Weights of a small GPT-style language model, trained from scratch on English Wikipedia.
Training: a variant of Muon for these matrices, 826M tokens, 6305 steps.
Each number is 50 + 15 x the weight over the matrix's rms, rounded and kept within 0 to 99. Layers, rows and columns count from 0.

# down: layer 5 MLP down (transposed), 1280x320, rms 0.0343, rows 460-512, columns 64-127
# up: layer 5 MLP up, 1280x320, rms 0.0681, rows 461-512, columns 64-127
down460:55 53 62 41 57 66 33 42 26 49 43 16 40 58 40 40 44 50 67 53 74 46 63 37 42 57 51 41 57 30 37 63 43 37 30 25 56 35 61 81 59 37 55 54 45 68 40 53 56 54 39 31 58 27 42 39 66 39 47 41 63 33 28 35
up461:55 35 50 43 33 60 57 69 67 57 55 41 50 50 59 40 95 21 46 49 39 51 41 40 59 47 38 14 36 60 64 48 44 51 54 75 47 52 52 38 55 65 43 45 49 78 44 33 46 49 51 67 55 64 62 44 53 28 68 55 60 36 56 37
down461:49 73 42 46 37 41 40 48 70 59 59 33 62 68 62 68 56 40 68 75 55 61 17 25 43 55 42 37 47 65 28 36 56 89 39 48 39 33 40 36 55 43 41 40 46 57 57 36 57 45 48 46 80 59 50 63 70 24 44 72 45 47 27 70
up462:51 34 57 46 59 18 18 60 77 34 49 47 59 28 46 42 24 55 60 36 62 57 46 22 44 32 35 40 53 40 55 59 36 69 48 25 37 45 43 62 08 58 59 64 71 48 36 40 31 68 42 44 51 44 17 47 57 62 49 43 54 50 53 58
down462:69 62 42 60 60 54 41 47 36 40 52 45 19 19 49 40 57 76 34 80 51 63 27 53 70 79 48 68 58 40 40 35 52 36 55 31 31 62 66 55 44 60 73 78 41 64 85 54 40 25 41 38 68 49 95 42 45 47 46 63 75 37 38 64
up463:52 42 12 32 23 55 51 55 55 55 37 64 32 47 57 34 41 56 35 49 25 52 51 52 33 48 52 67 45 28 31 48 61 56 51 27 55 63 24 56 41 21 39 50 43 53 40 66 40 68 60 55 61 58 52 53 58 36 31 35 21 52 35 61
down463:50 67 67 77 65 53 37 56 48 62 39 51 57 50 36 46 58 40 54 47 59 40 35 36 52 65 23 53 64 44 45 43 70 57 47 64 48 68 77 52 29 53 65 62 54 45 56 37 63 54 30 53 24 39 40 50 69 30 62 62 52 45 96 64
up464:85 45 51 51 47 64 58 60 29 74 28 61 43 67 69 52 52 58 06 53 59 93 69 50 22 52 48 41 80 57 59 56 27 54 53 59 86 97 55 58 32 54 50 52 69 67 38 39 30 58 24 29 44 45 39 50 39 32 69 68 39 70 39 62
down464:51 42 63 51 50 43 63 38 59 67 55 43 72 65 31 23 43 55 52 67 38 45 30 56 47 56 58 57 84 48 58 61 36 57 47 31 38 55 50 57 63 67 34 38 48 73 54 67 35 58 48 43 51 59 64 44 71 56 31 59 59 63 55 42
up465:57 39 49 85 50 34 48 60 56 56 34 55 38 72 64 55 74 27 43 63 36 49 45 63 72 53 43 44 28 38 51 50 48 43 71 52 49 53 53 49 44 32 41 46 35 47 59 31 33 54 45 67 44 26 50 55 62 55 71 49 54 24 51 58
down465:55 61 44 27 48 64 41 24 56 52 52 49 18 69 43 57 39 43 44 40 54 55 55 63 39 41 51 40 70 39 58 45 40 50 30 64 57 52 27 33 58 26 51 32 59 51 23 54 81 63 48 41 30 54 50 63 49 47 47 71 49 64 48 61
up466:37 45 68 55 60 24 59 30 50 68 52 52 26 37 50 60 17 48 36 53 25 39 56 51 53 24 44 37 49 36 38 45 43 39 67 69 84 71 61 53 37 43 53 95 50 32 73 39 58 47 36 53 59 51 36 67 52 43 57 24 51 59 59 67
down466:38 23 53 37 40 52 55 32 34 56 36 57 00 64 48 61 48 45 55 51 31 62 59 40 46 53 38 66 48 31 22 41 68 44 62 42 76 27 65 43 65 56 55 86 51 30 70 47 74 48 52 18 53 45 39 50 52 62 46 49 14 61 48 41
up467:33 64 52 52 40 36 53 33 27 32 28 46 41 53 70 59 56 63 64 26 50 33 27 49 63 32 44 47 51 38 43 46 54 44 25 50 43 44 56 37 21 45 72 49 71 73 34 27 49 66 60 60 48 66 58 50 46 49 41 64 61 47 65 55
down467:47 49 44 40 43 64 56 60 63 32 55 19 66 72 41 54 63 00 64 44 44 56 67 59 48 50 67 33 64 68 37 72 64 69 34 59 42 64 49 64 66 66 45 13 55 49 51 58 54 32 69 51 55 81 45 45 65 51 56 55 66 32 59 55
up468:48 48 53 16 45 53 43 57 69 11 63 47 39 53 70 42 31 37 40 56 62 74 41 52 50 46 42 26 32 51 82 54 48 54 35 50 38 58 52 45 46 51 41 39 59 49 19 50 63 24 70 35 47 64 19 49 85 64 39 61 57 70 74 67
down468:50 30 46 88 45 65 53 57 41 69 54 30 67 65 45 46 82 53 44 55 31 31 45 52 39 26 43 64 51 55 61 60 69 54 46 61 54 25 48 44 56 51 84 58 43 68 61 47 61 56 37 31 71 70 56 49 51 36 66 44 55 52 30 61
up469:48 18 71 49 31 46 44 55 58 61 72 48 48 52 24 61 57 33 64 45 55 36 53 66 39 61 62 69 65 37 73 65 43 63 43 58 40 28 43 48 65 40 54 59 61 50 45 37 70 50 41 65 45 62 29 26 67 21 43 19 39 35 59 33
down469:48 33 56 59 43 27 58 26 31 53 59 39 93 78 85 54 60 27 52 49 17 57 57 47 67 57 32 46 28 62 51 29 27 76 41 68 32 56 52 78 50 34 59 32 61 60 33 57 70 40 02 56 40 31 47 60 62 68 57 66 56 46 52 72
up470:69 54 49 31 51 60 58 42 50 47 61 37 59 60 48 46 41 62 78 08 45 68 35 42 72 67 73 44 72 52 53 47 49 53 50 56 69 46 38 49 54 42 77 86 56 56 57 73 33 37 41 68 60 24 73 43 59 37 46 51 43 54 46 54
down470:11 39 51 52 42 59 58 45 39 49 47 52 00 38 38 65 57 24 32 57 49 52 40 35 38 47 30 59 66 25 54 24 35 28 54 67 34 58 63 59 59 41 39 29 80 56 39 36 33 62 64 42 59 63 29 61 24 34 33 40 53 25 73 76
up471:63 45 61 61 49 63 31 64 61 50 45 53 43 56 70 62 33 37 30 59 54 41 68 41 42 48 44 41 55 39 30 44 29 75 41 85 27 63 26 08 61 58 54 48 30 31 20 59 54 64 12 85 45 62 43 55 40 47 49 67 46 44 64 47
down471:45 38 57 56 40 42 57 43 42 29 71 69 25 56 54 40 64 36 31 43 56 45 21 77 43 75 57 70 41 46 27 57 51 58 44 53 56 80 36 44 25 70 66 61 40 60 25 53 57 62 52 45 62 48 51 43 43 70 61 72 43 58 52 36
up472:53 61 72 46 34 50 51 50 67 52 34 67 72 40 62 62 48 51 35 64 29 45 46 58 51 60 61 68 60 33 40 40 51 31 69 45 69 61 58 68 38 39 13 43 54 46 54 36 65 60 47 63 46 39 48 55 65 43 55 56 35 48 41 46
down472:71 53 35 38 49 71 62 30 59 54 51 50 22 70 69 40 55 69 47 55 33 39 38 38 41 63 45 40 57 28 51 68 64 56 81 67 40 79 29 53 46 46 37 64 33 48 31 44 46 45 51 39 43 57 64 54 49 52 52 43 72 42 49 77
up473:39 59 60 62 30 54 44 66 51 46 50 44 58 53 61 36 36 42 41 23 39 52 56 38 71 94 43 33 37 45 25 50 45 60 40 49 69 42 32 84 49 71 50 73 36 55 35 47 45 44 33 32 47 60 47 67 79 64 54 45 48 69 49 56
down473:58 40 32 52 64 36 05 45 86 45 59 50 55 35 51 66 34 65 58 67 57 72 30 62 50 54 62 53 62 71 34 39 34 79 22 58 80 63 21 56 28 34 66 54 40 35 70 67 44 17 43 63 64 50 68 55 50 44 34 52 51 33 80 57
up474:30 43 40 41 57 41 64 64 49 67 25 14 49 48 65 69 52 52 41 32 56 60 60 45 49 55 54 73 60 42 34 56 94 48 73 51 36 64 38 50 61 34 49 54 75 98 58 33 68 77 37 46 60 22 23 44 48 63 49 45 43 45 57 68
down474:37 45 62 55 30 81 40 28 48 34 61 24 02 41 75 69 37 27 53 39 47 76 49 53 37 67 51 32 57 44 31 68 73 17 77 31 42 34 57 64 27 43 42 45 56 53 35 50 20 32 51 63 34 75 69 49 60 44 32 87 40 53 55 51
up475:58 70 63 26 46 44 44 27 40 32 29 56 49 51 45 38 47 39 42 24 29 72 62 58 37 50 54 50 46 46 30 30 46 09 61 54 73 42 23 70 44 50 39 44 55 54 65 63 59 48 77 29 52 29 10 31 47 19 30 34 39 80 69 62
down475:42 34 58 39 53 45 60 48 72 47 66 47 32 44 62 64 50 66 61 58 60 20 84 75 75 45 50 63 49 41 61 60 00 32 53 52 63 61 12 30 42 65 36 30 56 57 40 50 58 49 42 61 32 99 83 45 77 24 62 49 48 41 59 19
up476:56 46 56 77 71 58 44 39 62 72 68 33 45 49 61 67 48 72 62 65 43 56 47 53 43 53 54 30 34 46 40 15 40 63 58 51 51 58 38 53 42 62 30 41 62 70 54 29 58 59 54 48 49 66 35 50 55 56 44 44 57 32 34 45
down476:45 78 28 39 34 53 40 33 43 47 48 48 12 69 55 49 50 62 36 40 93 62 73 41 45 71 47 66 51 63 31 72 49 21 45 53 43 71 38 54 26 68 57 47 34 49 35 60 32 26 48 60 46 45 53 48 58 31 32 55 57 81 63 61
up477:30 42 46 61 49 64 41 48 78 42 54 57 63 41 31 59 64 40 57 51 44 59 55 47 42 64 64 44 34 65 35 42 39 54 62 32 80 56 45 55 39 58 53 73 62 59 30 48 59 34 42 25 51 74 74 60 43 23 40 42 61 64 24 30
down477:25 31 56 20 51 36 44 52 34 61 27 46 81 33 27 49 47 56 44 34 54 30 58 50 36 58 37 41 48 38 29 39 29 35 57 40 77 63 71 59 50 04 59 54 49 61 56 37 65 51 49 62 19 39 44 70 50 72 80 63 64 46 34 21
up478:51 31 58 49 39 75 38 46 41 45 53 35 21 18 70 79 51 38 63 60 34 69 38 40 47 28 41 54 64 63 52 48 38 45 13 58 53 72 55 62 67 52 34 37 46 65 63 58 56 75 48 55 27 51 50 42 62 53 79 40 85 46 60 48
down478:43 61 40 34 37 72 33 49 73 57 59 61 40 89 40 38 28 61 47 22 40 50 27 38 38 38 20 72 59 49 17 57 36 70 69 49 53 35 42 52 54 35 23 52 52 62 59 46 70 50 37 67 62 56 56 53 78 50 53 40 38 46 34 36
up479:50 83 58 32 54 51 76 71 41 31 67 35 44 45 41 72 43 38 48 82 27 61 63 62 48 37 61 80 75 55 49 43 46 50 54 60 56 49 66 27 48 31 76 34 59 45 73 14 42 72 43 59 55 43 57 14 60 40 05 25 71 58 52 46
down479:51 47 31 64 43 42 47 47 66 30 72 17 37 48 58 50 24 41 85 53 49 54 47 63 66 44 35 29 53 67 55 81 40 27 38 58 44 55 64 23 46 39 11 60 57 70 65 64 46 28 44 37 60 39 47 41 19 34 72 47 57 68 18 54
up480:49 71 46 59 06 45 56 16 51 27 58 32 62 52 72 63 53 29 60 65 52 44 44 38 72 56 53 44 34 47 65 46 85 69 62 37 55 58 80 56 45 62 43 48 63 67 54 55 41 39 65 33 43 54 37 34 45 59 41 27 39 63 70 30
down480:27 60 66 58 09 26 25 49 81 69 49 46 48 51 36 63 61 31 53 64 72 56 35 75 36 30 69 41 54 42 62 68 67 37 33 45 36 77 42 31 46 67 55 42 72 62 55 21 45 57 45 48 60 50 34 54 33 68 35 42 39 47 36 27
up481:70 66 52 39 49 69 54 49 44 44 56 43 57 48 66 83 66 48 42 41 38 41 38 62 54 47 71 58 57 50 59 48 30 44 46 82 57 44 55 62 10 58 57 71 59 50 44 67 74 59 41 66 54 42 52 64 43 44 66 62 56 48 55 51
down481:51 34 44 43 71 58 75 51 41 42 66 47 46 60 45 50 62 52 66 39 57 30 62 56 57 48 41 62 70 64 57 65 57 63 88 71 33 45 52 61 56 44 38 21 54 53 40 50 41 60 47 43 54 67 54 45 42 54 69 73 38 49 57 82
up482:60 29 54 76 35 76 31 85 75 51 56 12 25 45 47 75 42 57 68 64 49 69 45 37 51 43 36 55 62 38 76 45 48 45 31 58 66 64 63 31 41 42 44 42 50 38 69 67 14 47 31 61 42 47 54 65 48 56 60 56 49 55 63 64
down482:69 76 44 41 42 69 31 45 32 40 47 44 79 69 58 55 44 61 60 35 56 76 36 64 46 48 70 64 55 51 43 33 44 67 68 56 58 43 48 41 32 32 34 45 41 49 47 38 51 42 51 41 29 49 44 58 56 26 32 36 79 52 74 51
up483:65 33 57 65 56 47 27 45 55 85 59 44 31 62 75 70 83 34 51 75 47 68 53 80 33 33 86 78 76 50 48 52 58 65 65 54 57 45 31 62 63 59 66 41 31 73 59 60 50 47 55 30 56 46 55 31 26 51 37 39 57 45 66 44
down483:62 52 74 25 31 51 22 43 33 63 61 44 40 39 37 65 77 46 50 32 64 78 67 68 32 18 44 30 56 66 63 55 66 90 34 76 21 43 23 74 42 91 63 41 63 41 42 65 38 59 34 56 44 63 54 36 42 65 62 37 40 41 34 50
up484:38 33 60 47 45 50 41 52 43 55 38 54 47 36 71 56 22 46 47 50 30 17 55 44 34 51 53 84 67 36 69 44 61 50 60 62 77 48 58 58 37 29 57 56 42 71 42 46 54 45 79 34 55 57 43 55 46 24 56 48 34 25 33 62
down484:35 36 59 28 60 72 70 49 36 36 50 39 52 51 34 46 42 35 61 66 55 42 58 48 51 26 44 55 71 82 36 56 39 58 46 44 44 51 55 49 50 58 49 43 66 36 33 50 42 49 44 76 50 55 43 23 73 59 63 62 59 58 34 38
up485:43 63 33 57 35 62 74 92 44 37 71 62 60 49 55 57 37 48 43 78 37 60 40 53 47 47 40 62 26 55 51 46 68 44 75 34 54 39 52 33 49 45 65 41 40 71 32 44 75 43 49 65 65 36 78 59 62 63 64 53 56 40 46 71
down485:69 62 56 47 54 35 33 39 40 54 58 53 22 40 23 58 42 47 32 57 45 61 69 53 51 38 64 41 27 73 26 49 48 46 42 40 46 66 76 60 74 53 34 47 36 33 57 70 28 58 36 26 35 53 51 51 49 70 55 52 40 54 32 48
up486:61 49 41 47 59 47 31 53 42 63 59 20 48 36 27 31 59 52 66 34 26 44 45 41 45 49 42 29 52 15 43 20 75 44 32 76 53 43 79 49 62 45 51 50 37 55 39 22 76 55 50 43 39 63 76 69 59 58 64 36 84 28 53 42
down486:44 73 30 52 64 65 23 59 38 54 65 42 52 60 35 69 46 70 45 35 59 43 51 57 56 64 70 45 54 32 58 40 41 41 58 40 78 63 30 42 59 71 62 54 50 64 55 43 37 54 34 51 44 60 46 59 54 48 52 31 69 47 57 48
up487:52 77 45 70 49 60 34 54 29 34 61 40 23 43 45 45 47 42 62 36 31 42 53 29 18 46 70 36 76 53 30 49 47 21 35 67 52 56 60 64 52 82 58 56 54 39 04 61 56 54 40 70 37 37 44 69 63 63 52 47 25 32 70 50
down487:72 42 52 25 66 42 49 42 55 53 35 42 79 60 49 47 63 60 33 69 67 41 65 57 38 57 65 66 47 32 77 47 52 76 49 28 61 45 56 52 42 46 69 51 55 62 52 41 47 20 53 23 37 42 60 45 43 56 57 55 55 32 60 46
up488:62 27 72 35 50 57 70 50 55 64 56 54 58 43 32 45 50 34 58 66 56 50 34 37 71 52 57 39 12 25 56 66 42 30 20 13 43 57 66 47 49 44 38 43 45 66 53 66 60 61 61 60 38 44 48 42 46 67 56 59 58 46 86 59
down488:47 84 41 62 05 36 25 40 63 57 35 56 79 82 87 65 25 60 44 39 89 12 47 38 23 43 59 72 52 57 44 63 66 57 58 50 61 46 32 15 25 36 29 51 53 81 33 43 38 44 41 45 22 83 21 55 54 26 65 39 49 29 57 63
up489:67 46 54 30 38 64 35 37 68 29 65 40 50 63 51 43 54 43 76 32 29 47 59 64 73 47 50 61 54 55 27 61 16 59 29 16 41 66 65 60 38 60 26 65 30 65 63 43 34 42 48 63 44 29 27 44 49 69 78 53 33 30 49 62
down489:66 76 62 46 53 61 27 15 57 54 40 58 39 58 33 54 63 56 27 35 73 42 10 32 53 58 67 48 61 38 81 28 77 53 57 88 41 42 51 47 29 74 45 25 65 50 36 40 65 83 69 46 46 50 53 57 47 60 48 36 37 65 55 44
up490:44 62 62 49 55 37 46 61 53 53 74 42 68 60 78 54 86 53 25 44 43 66 52 32 64 44 43 53 58 63 65 56 45 39 56 42 80 48 75 74 73 49 86 47 24 65 57 13 24 60 54 62 46 62 49 55 54 33 70 62 56 47 46 70
down490:56 46 56 35 71 60 43 36 68 48 62 30 47 42 34 57 36 38 76 51 57 32 62 58 50 48 35 61 42 30 42 59 74 62 54 47 15 41 42 57 16 22 42 48 77 43 67 64 67 46 58 36 57 27 54 53 65 56 46 50 76 40 75 63
up491:30 46 65 34 61 44 63 61 46 39 55 54 28 76 75 31 70 68 42 50 39 38 70 11 86 19 56 54 62 21 52 65 58 52 66 35 72 45 52 65 34 62 59 62 82 59 62 49 18 32 61 40 60 47 72 31 52 36 48 47 25 60 64 70
down491:57 40 48 52 41 47 68 42 50 40 62 81 00 51 50 58 29 51 41 76 57 36 55 42 46 50 68 58 68 50 47 39 43 46 52 65 17 58 38 45 65 46 58 60 77 95 63 16 78 26 50 73 50 66 58 45 61 52 73 68 58 42 58 69
up492:54 81 36 46 35 64 38 43 47 59 45 55 75 48 36 62 60 58 31 55 56 56 73 61 50 49 52 43 61 34 65 28 43 55 33 50 29 48 32 38 29 48 31 70 46 34 69 42 50 57 54 34 63 68 65 55 27 49 54 55 49 40 66 49
down492:64 71 45 60 40 62 56 52 53 59 42 68 33 62 43 41 43 40 69 58 55 41 36 39 51 38 44 53 26 44 54 62 42 51 51 38 42 53 40 58 55 38 68 40 30 51 57 57 83 39 52 51 63 33 35 50 52 49 88 41 36 48 24 31
up493:45 28 45 44 53 47 44 61 56 47 27 42 59 53 51 52 67 47 56 45 61 63 52 76 26 35 58 69 32 55 68 67 33 60 63 45 32 83 38 75 37 42 58 59 62 48 45 44 41 38 40 30 37 26 60 27 26 37 37 49 53 14 45 34
down493:64 22 36 69 39 48 55 52 54 48 67 69 50 60 51 70 52 37 54 58 34 34 34 51 42 39 18 56 51 56 56 49 73 73 48 16 42 72 92 53 48 64 34 68 49 51 43 49 45 34 69 39 54 48 47 39 56 66 51 50 33 81 46 46
up494:68 36 49 50 50 61 45 48 37 34 35 46 32 40 49 60 55 64 68 64 39 62 45 50 52 44 66 46 52 48 70 51 76 48 41 43 70 31 60 30 36 31 74 55 53 65 57 45 30 78 11 43 29 40 37 52 51 69 71 49 57 47 44 54
down494:45 53 55 26 53 47 73 48 43 55 72 50 24 68 23 66 41 53 42 35 51 49 40 52 43 44 54 46 59 55 41 55 33 31 36 56 31 12 55 56 71 42 28 35 63 33 36 45 76 53 54 78 46 71 62 92 43 47 32 30 53 64 41 52
up495:47 76 37 45 52 51 42 73 42 47 16 20 45 61 34 51 42 68 59 64 66 43 69 49 66 43 63 40 47 47 33 63 24 47 46 61 41 57 41 43 42 43 34 45 51 52 35 54 91 59 62 56 63 47 37 36 05 46 60 71 39 52 29 28
down495:26 28 64 59 55 93 48 53 48 57 65 68 49 53 63 57 33 58 47 51 32 74 33 51 48 46 31 60 54 50 65 29 55 45 88 65 41 71 73 71 36 42 50 46 34 39 64 51 43 31 67 67 67 44 56 27 61 47 36 50 41 67 58 36
up496:55 90 57 52 13 55 47 28 59 36 48 60 25 34 56 45 43 35 35 66 58 52 84 50 36 37 35 40 48 66 39 08 57 77 42 42 66 31 39 44 66 44 59 70 54 62 52 30 48 34 67 50 61 58 72 39 59 57 07 44 73 66 27 40
down496:48 16 68 49 34 57 45 31 60 49 89 68 82 43 17 69 61 28 33 52 65 49 43 72 33 66 41 77 22 87 63 30 65 45 19 60 51 45 55 45 57 61 43 50 52 39 43 59 35 58 48 33 44 54 51 63 57 60 36 23 54 67 00 41
up497:86 62 61 46 47 49 46 67 50 52 40 22 76 52 84 43 58 76 28 47 29 63 19 45 24 88 63 53 35 32 83 80 44 50 73 70 42 46 64 52 25 53 12 39 39 55 35 39 59 52 71 45 44 51 58 58 60 21 65 68 55 45 62 63
down497:35 30 59 52 19 54 33 37 44 45 67 31 54 69 43 42 50 75 38 64 45 37 29 52 40 68 26 52 36 24 40 73 57 34 28 51 67 73 50 72 54 46 52 22 25 58 26 33 69 43 44 18 59 61 16 58 30 86 49 47 54 36 66 59
up498:71 22 57 44 62 35 48 60 35 27 62 69 56 55 66 20 28 70 62 73 19 58 51 34 54 49 62 51 50 36 47 22 57 45 57 66 45 38 50 46 30 47 58 42 61 49 50 72 37 37 55 55 55 44 79 55 84 45 59 21 55 35 78 29
down498:30 57 48 63 33 68 29 55 38 67 58 32 69 63 32 55 24 68 28 72 60 39 23 43 62 10 40 35 51 65 64 47 65 51 56 58 55 40 12 14 56 35 31 37 51 49 48 80 63 54 55 22 43 55 44 73 50 57 46 51 63 61 55 14
up499:44 20 47 54 52 54 55 70 69 51 65 44 59 48 52 61 53 45 42 24 48 60 49 45 49 46 40 58 64 63 60 69 45 64 67 48 49 41 99 67 61 82 46 30 40 63 49 48 06 33 45 29 32 22 50 52 66 32 57 64 40 51 67 58
down499:51 57 56 39 55 22 37 50 63 79 61 58 67 20 44 68 47 32 42 40 54 50 21 50 20 71 68 27 63 23 69 55 62 32 39 54 51 40 47 47 51 46 70 23 45 35 53 45 51 74 70 52 33 30 37 51 09 66 54 60 60 55 47 25
up500:57 48 66 56 57 60 45 77 52 37 58 38 26 53 55 28 21 54 30 37 23 18 30 61 55 39 19 07 21 62 36 43 36 81 51 45 78 46 29 65 59 76 53 50 68 62 99 52 46 37 64 48 52 44 64 29 73 75 44 62 49 63 47 65
down500:46 86 73 45 35 41 58 36 35 47 76 80 53 33 46 58 36 49 64 29 75 57 69 66 39 66 63 63 74 44 75 66 74 23 61 53 59 69 44 50 48 51 33 62 30 44 24 44 54 65 45 65 46 41 46 44 40 25 28 56 36 20 63 55
up501:27 48 50 37 50 59 66 61 48 51 53 18 79 56 70 42 80 48 48 47 49 45 72 48 75 46 60 33 26 48 54 59 66 60 65 31 66 64 47 83 51 56 44 76 71 60 57 53 45 27 22 45 59 55 52 20 67 20 60 49 32 72 63 47
down501:51 48 67 57 27 27 07 37 50 55 58 58 63 53 57 64 28 52 46 33 70 60 63 36 50 23 52 59 44 39 71 67 20 69 39 69 60 64 64 39 47 21 62 16 64 36 36 55 46 49 46 43 34 48 58 50 47 18 58 51 58 49 65 76
up502:64 50 47 61 34 34 53 48 49 36 27 66 56 34 49 44 38 53 33 57 60 43 38 33 18 50 58 65 27 42 56 34 38 36 42 39 25 54 39 26 30 44 33 66 57 49 43 48 34 47 36 37 41 43 46 52 51 54 50 41 45 48 66 75
down502:50 47 49 42 35 51 53 49 26 66 38 25 63 70 60 46 56 29 71 34 39 49 77 53 66 61 49 33 53 43 39 60 47 44 36 59 62 39 61 78 56 48 49 54 45 50 62 55 62 51 48 41 50 33 33 44 61 92 40 45 56 40 33 44
up503:88 63 24 33 47 38 44 66 71 37 67 55 92 49 56 45 94 48 33 77 14 21 46 56 42 40 69 40 31 49 47 59 40 37 56 54 45 42 52 65 28 48 48 59 73 55 69 61 64 66 45 42 28 52 52 22 42 42 42 54 43 27 44 52
down503:43 32 29 59 93 57 63 47 64 54 22 41 68 60 37 22 93 67 74 50 46 59 63 52 52 50 65 36 56 32 19 64 37 12 39 55 42 48 82 60 55 25 51 92 37 70 53 65 75 33 33 41 27 48 41 00 24 70 42 57 75 54 82 70
up504:80 45 51 47 63 54 37 40 68 64 37 23 18 48 58 43 47 30 33 62 60 55 53 61 39 60 44 62 61 45 60 46 57 43 48 46 85 59 40 73 57 45 47 39 73 53 53 57 69 74 58 54 40 69 46 54 56 84 47 59 43 48 48 44
down504:32 49 48 79 51 72 55 32 52 31 64 65 51 58 52 45 51 51 47 53 31 38 54 40 34 46 63 56 61 62 51 39 34 45 70 49 29 39 60 46 42 22 80 46 44 41 45 56 46 38 58 42 54 43 52 29 26 41 69 60 45 70 71 42
up505:46 68 62 70 53 80 64 63 66 47 30 67 42 39 49 54 39 50 46 53 53 48 46 40 88 31 56 38 54 52 73 60 40 58 43 29 54 63 43 45 35 60 53 53 83 39 52 77 64 38 49 50 55 72 22 52 63 58 45 48 41 46 34 76
down505:18 47 27 47 62 43 22 74 51 44 64 47 38 65 45 46 30 70 39 48 41 63 70 48 40 66 33 52 55 43 56 50 84 33 64 41 73 66 54 43 54 25 65 70 27 43 95 53 47 23 40 62 40 64 61 60 33 57 35 34 53 55 40 39
up506:68 46 39 43 82 66 26 54 46 40 61 55 58 57 52 51 54 62 39 51 56 61 53 71 33 58 66 59 26 53 48 47 52 31 55 42 25 54 33 51 38 44 42 65 70 54 62 55 37 37 64 41 40 56 46 55 30 43 77 25 57 73 57 50
down506:47 67 60 55 42 57 61 26 57 73 50 68 55 69 64 56 27 23 47 68 51 48 37 27 23 58 37 36 43 54 47 61 59 68 60 29 49 59 53 70 73 74 30 54 66 32 39 63 43 44 71 47 30 44 39 65 54 26 51 38 48 53 67 45
up507:69 58 34 36 38 22 17 59 55 31 50 45 58 57 49 72 52 89 70 48 66 36 22 52 61 49 46 47 50 49 68 26 54 62 54 25 58 46 63 72 38 47 40 72 36 75 49 68 28 60 54 24 10 39 31 65 63 72 41 31 45 64 46 58
down507:64 28 41 52 29 42 34 53 53 25 35 36 85 62 58 47 21 68 65 58 48 57 39 64 38 24 27 52 59 32 71 35 64 63 37 31 22 12 70 54 58 32 69 54 29 52 35 57 36 53 45 01 70 31 36 75 60 38 71 33 55 37 40 48
up508:84 52 63 55 42 46 63 53 54 54 39 78 65 30 24 56 47 45 57 63 38 57 52 78 58 68 79 56 82 29 54 56 52 52 79 46 38 61 43 54 67 54 84 63 50 33 67 75 24 70 30 43 55 61 68 60 63 67 53 55 54 96 57 32
down508:47 51 29 58 40 60 54 58 44 74 49 44 23 39 68 61 31 51 50 35 56 68 54 52 63 30 31 75 44 69 47 48 43 42 22 59 39 51 32 50 48 18 28 28 15 55 50 47 17 73 33 63 33 70 65 47 59 26 51 69 48 19 73 58
up509:51 77 53 50 34 41 64 67 51 21 62 30 66 45 59 58 46 60 36 50 83 72 64 46 50 63 63 59 38 36 54 52 57 43 36 40 45 43 58 66 55 54 62 65 59 47 55 47 54 55 39 23 65 44 86 62 29 79 60 33 49 48 39 29
down509:45 28 43 59 43 65 68 47 48 48 57 78 51 58 47 61 61 39 45 48 09 53 44 69 75 66 54 54 55 51 62 36 34 71 58 57 44 44 47 63 41 39 76 33 22 48 40 67 61 44 50 57 48 39 66 62 28 35 84 59 18 19 57 38
up510:60 47 57 56 42 43 74 53 44 52 58 04 63 34 45 50 68 44 20 50 35 38 46 49 28 63 30 51 50 48 40 58 39 26 66 26 78 44 52 22 40 49 39 39 50 55 69 56 60 29 28 43 70 33 27 39 71 32 52 55 16 87 60 57
down510:45 29 31 28 41 62 59 52 25 80 55 77 24 57 19 67 39 65 57 22 42 49 63 52 74 46 59 92 45 54 53 73 30 57 46 58 52 34 28 70 67 47 57 32 53 35 46 37 41 53 46 31 59 37 60 41 31 61 47 33 51 44 81 60
up511:53 34 55 55 59 27 72 73 50 49 13 82 46 56 57 36 66 63 49 22 53 41 57 38 44 51 62 59 46 63 67 43 47 46 64 74 63 58 73 39 52 50 69 80 59 66 55 70 60 50 81 70 42 25 49 69 47 27 51 31 73 84 39 39
down511:60 56 39 33 76 54 53 36 68 30 37 38 18 48 58 47 54 57 20 72 52 68 35 86 02 51 70 50 15 62 50 43 23 77 52 59 66 29 53 61 19 39 55 27 42 23 64 75 31 40 62 84 48 55 59 46 39 75 55 49 48 72 29 60
up512:63 42 37 66 51 56 45 43 31 33 28 70 40 51 56 57 54 22 56 47 63 57 88 46 43 59 36 67 43 58 73 53 38 66 54 48 51 68 60 50 58 34 48 68 24 54 57 34 63 56 48 57 27 57 70 26 42 69 43 67 47 76 58 63
down512:47 70 58 43 58 51 43 52 41 60 63 50 50 48 49 44 37 53 30 50 66 39 42 57 42 67 71 51 44 35 74 41 54 23 44 52 43 42 26 41 50 56 60 69 63 36 51 55 69 80 55 54 49 27 54 63 41 19 06 34 34 29 58 46